config = dict(
    hidden_size=320,
    norm='rmsnorm',
    rope_theta=10000.0,
    rope_fraction=1.0,
    parallel_block=False,
    init='uniform',
    init_std_o=0.0,
    optimizer='muon_variant',
    warmup_steps=200,
    schedule='wsd',
    decay_shape='sqrt',
    final_lr_fraction=0.0,
    batch_tokens=[32768, 65536, 98304],
    max_steps=4218,
    dataset='wikipedia_en',
)
Each number is 128 + 32 x the weight over its row's rms, rounded and kept within 0 to 255. Layers, rows and columns count from 0. Numbers have three digits each. The size before them is the row's rms in percent of the matrix's.

# q: layer 4 attention query, 320x320, rms 0.0445, rows 188-191, columns 192-255
# k: layer 4 attention key, 320x320, rms 0.0455, rows 188-191, columns 192-255
# v: layer 4 attention value, 320x320, rms 0.053, rows 128-143, columns 192-255
# o: layer 4 attention output (transposed), 320x320, rms 0.0381, rows 128-143, columns 192-255
q188 110:114162120137149110097102164205083070133068132133149090100140099126131093116190134130089146093135097130142114156114130157105132158099125110144121172084148085155116096156155169167180117129154171
k188 111:051127150056146148108175113094127097165169089120140086144101129085134082158178137111141192118134151145106116108095133085133182170143154099074123165143117072158091037054155119109170150122109147
q189 108:104140082136082119144143135127126085180191129172148133064092090116103144155144157116136122141115121159166084178135087125186114147084162174117169119122157131054141083131121226119083133076148151
k189 104:120107126185138141080156135134133171169124134128148116128140092109150122147124140150135092090125132150120141146096148098131159126152134124170107123136084123106117097218184103125050124140102103
q190 109:121126168099084100098100150087137118178140097164129078129146130090078071186154148095122177124092126094107121174104164090102105173101157170143134111103150181155101162139141128117167138167132124
k190 110:086176138106122084133148143164090155161121129162145157095114124127138085093168114114099149126087103109119163133067100097134083127126174099072088141176138120146093096083150120097094110121118107
q191 104:105091090059119197140171124074145120133127102118145197111118118112164097172171172184160159155158117087088134176085076153125109120145095118123147106123137061139159175136107097147064143125146110
k191 101:142148132120114130098137131124128103127145153159098094131093197136137147123083128124140091162127162147178090220126139148134134147089142226114168151143134146114083091176162189106155098133169155
v128 093:183130156150126120124153139184191151124150117102110176132162130105166127093050134135178091172163145151148058126187115137090169124114166119093124073032116101160104160092122189136154122167150119
o128 093:116187145145114171078083178127120096157088092098116105082155114117094143170193102133120077106132101146122176108138096153112159077170134139145125135142079104144178093108093144081192102163122176
v129 104:135146127144099182154094140129126092112137146161089096115105171088134091142151181098118128155078093146106066175097151169101161076158116107116150099119181205123129137158104075147143118124123126
o129 106:163084105075153155186090134167137120091178121109128143139139117169202134158108090160152102147131133119123100113082157172163148145151193066150150196133104116190145145148190134125161130150177106
v130 099:133142190159138156146097151132087197102107175079128188073082093144134109094160092097141099180107060151124105147161177076113058162149129127078128133138147115056154149131129153058160065188089166
o130 098:138110163101138100143132089130147091182107069144113164072205068103165165083112188123146091111175147077119163171138154154063104111118126090145106122147169129173112099137146119185125130078146134
v131 095:127120162079066087118100066124101134135099088119110124143129092068134131169111119123178155143198112100168073114117072153131120084141166115190090171131135149106071120143109142182052158181081109
o131 096:137107078152127150137179206104141056133135142122076162152160093118169070116134100178125109061083167176125167128158124133197141089095163091152118075127193124143184099107045097123164160154125092
v132 096:109184091144068119144056157117159137194038081096086149146096114125052153117117171118114112124143164118096089066135122129095138120146089157166187107184199055113158140171147107166128121162092139
o132 096:144124127133095123146144198090156111134199092155141108143113149167104122092132130125118097128114119141135153114122161095161115086066145110193112139089114144097144122118137156122139093093137148
v133 100:108175133153146150184151109128166126092127143172112076150130165137105112177139137136142106105172155157136103196147148134115062147078172122116102119175037113162087133124091140117125095117162126
o133 099:099105139139127138097112092154226114141163161089144136131102154140105108095129140129115165176079142005135133123091133111093110194174081148113058095115203165119127119142119140153141140099116114
v134 091:115131121057109162107092109076089083088156114125163175115122128241103060159148140158158103117088166081158104176170105156152100126186128083067151044161086106107139091111089143111120117131151117
o134 094:065080089171106147092131147126073200124145155130104137129175118042130124073130121171130179134069127168138166104127120114166154105159140151107120122098137137152174171116140149165094167138142178
v135 093:175126074168138146158078146121083081097073114133102163109152110174152163126145093111173138077112153126138032140121096078164166179145123149158147128173125140091146205117091135167159103145147153
o135 091:119138089168125099115151144161185102075105109169132140156089129159159123161149128148125127143150095103156129161205146139097031094148089106084157108161157177102128117125140101107121088086128089
v136 102:091090139155147137142172049100090149174131120162151165109136102135152145133112115087119137109119146088100168121193124198131081114186124138150057104105137135152103058127141131175120107133173144
o136 094:138162107164153149126122109083099113152167095082134160096123097116157092122163138128094088106124115156185056144119125096132122140117127079131120143135152128118173048136102101110109114157089027
v137 100:149180134171124103119153125056103157089117160089137087118116090101138156119159076176103136147134154130158096112122165089107147198154132139166161156115163142108122150122071130176164173159124159
o137 098:174115133082146110145098153156112126180060156136092198089126154172086120098147162110135114150163135151144200124121140094085128100134128197114186102102137160172070122111167114077116092102110132
v138 091:176130140149110146148115152142166155170075125097176112114158152105129038100113106096076116119135141091122178139134137131111102118122101141178163056125075132149152159149089173148167109103128142
o138 092:138152116140161128148126084068146153141149096156098140159081112103080168118170092154152088144103178156127110114117136143136121184147141134118128168100130093154123107080097153071090142121104081
v139 099:091134129054127090080088169143119114090176172107138124111157126110113099105116122164088091156198100158138109149084189156134138130117126085095084172113121132129099127131113150124162179121107151
o139 101:205079077096120156106081114133162084152119138181175140145096088177112194105128113172149159117159182121188159131149095093081155095086114179144084135151133109174107081154111140166118156156123122
v140 096:109124103132108137181172131135077181151089087156160158098119096133131061137176110133143150103174121144142125156111160137138132143096123129134140075145178139112097148155095142149157168155084080
o140 097:149151063080130173084142106140138115138155108123147152145166117105126122146142137086110129126097139184152118105108098069110170118156075135170155162142149149142122110095074159133102102123141142
v141 098:136120124143090157102122113128145164101169090177178114141128208089071136078144109085126131131113156133152119078169098177171140109136152135137118148137131134104175097120154147122146147165118124
o141 099:134163169088136123190158148138070132141148120118120106159147163182118106197127129152141112097152132169054093119118144029120108124080109161118183140133164141132141136127115115101190145093056115
v142 101:065161110032140155116141182145113159191088157135208091155178076116187153092193167084161159161113094115131161169121089180185131145091133099080108122107094172185111180138105161181170167148110137
o142 100:118130077128174114102132080083140162153130123148086159080120115123168110149149106143159149153111180164160084144100133155146163125205144128140104155136130154081138081165148100110161132125130109
v143 099:114164058111120132106136107096067103166134146142117121114159097113132141116118088131117144107093152190094142071117123109124157132085153125103114137177094178122108113098119101103181173127132159
o143 099:147084086127155119069124121046138163122144163128112072125085172133202093182053106132134072114153105134169036069131122161179130107146118068128124105142156154145170102112094109125093111148108102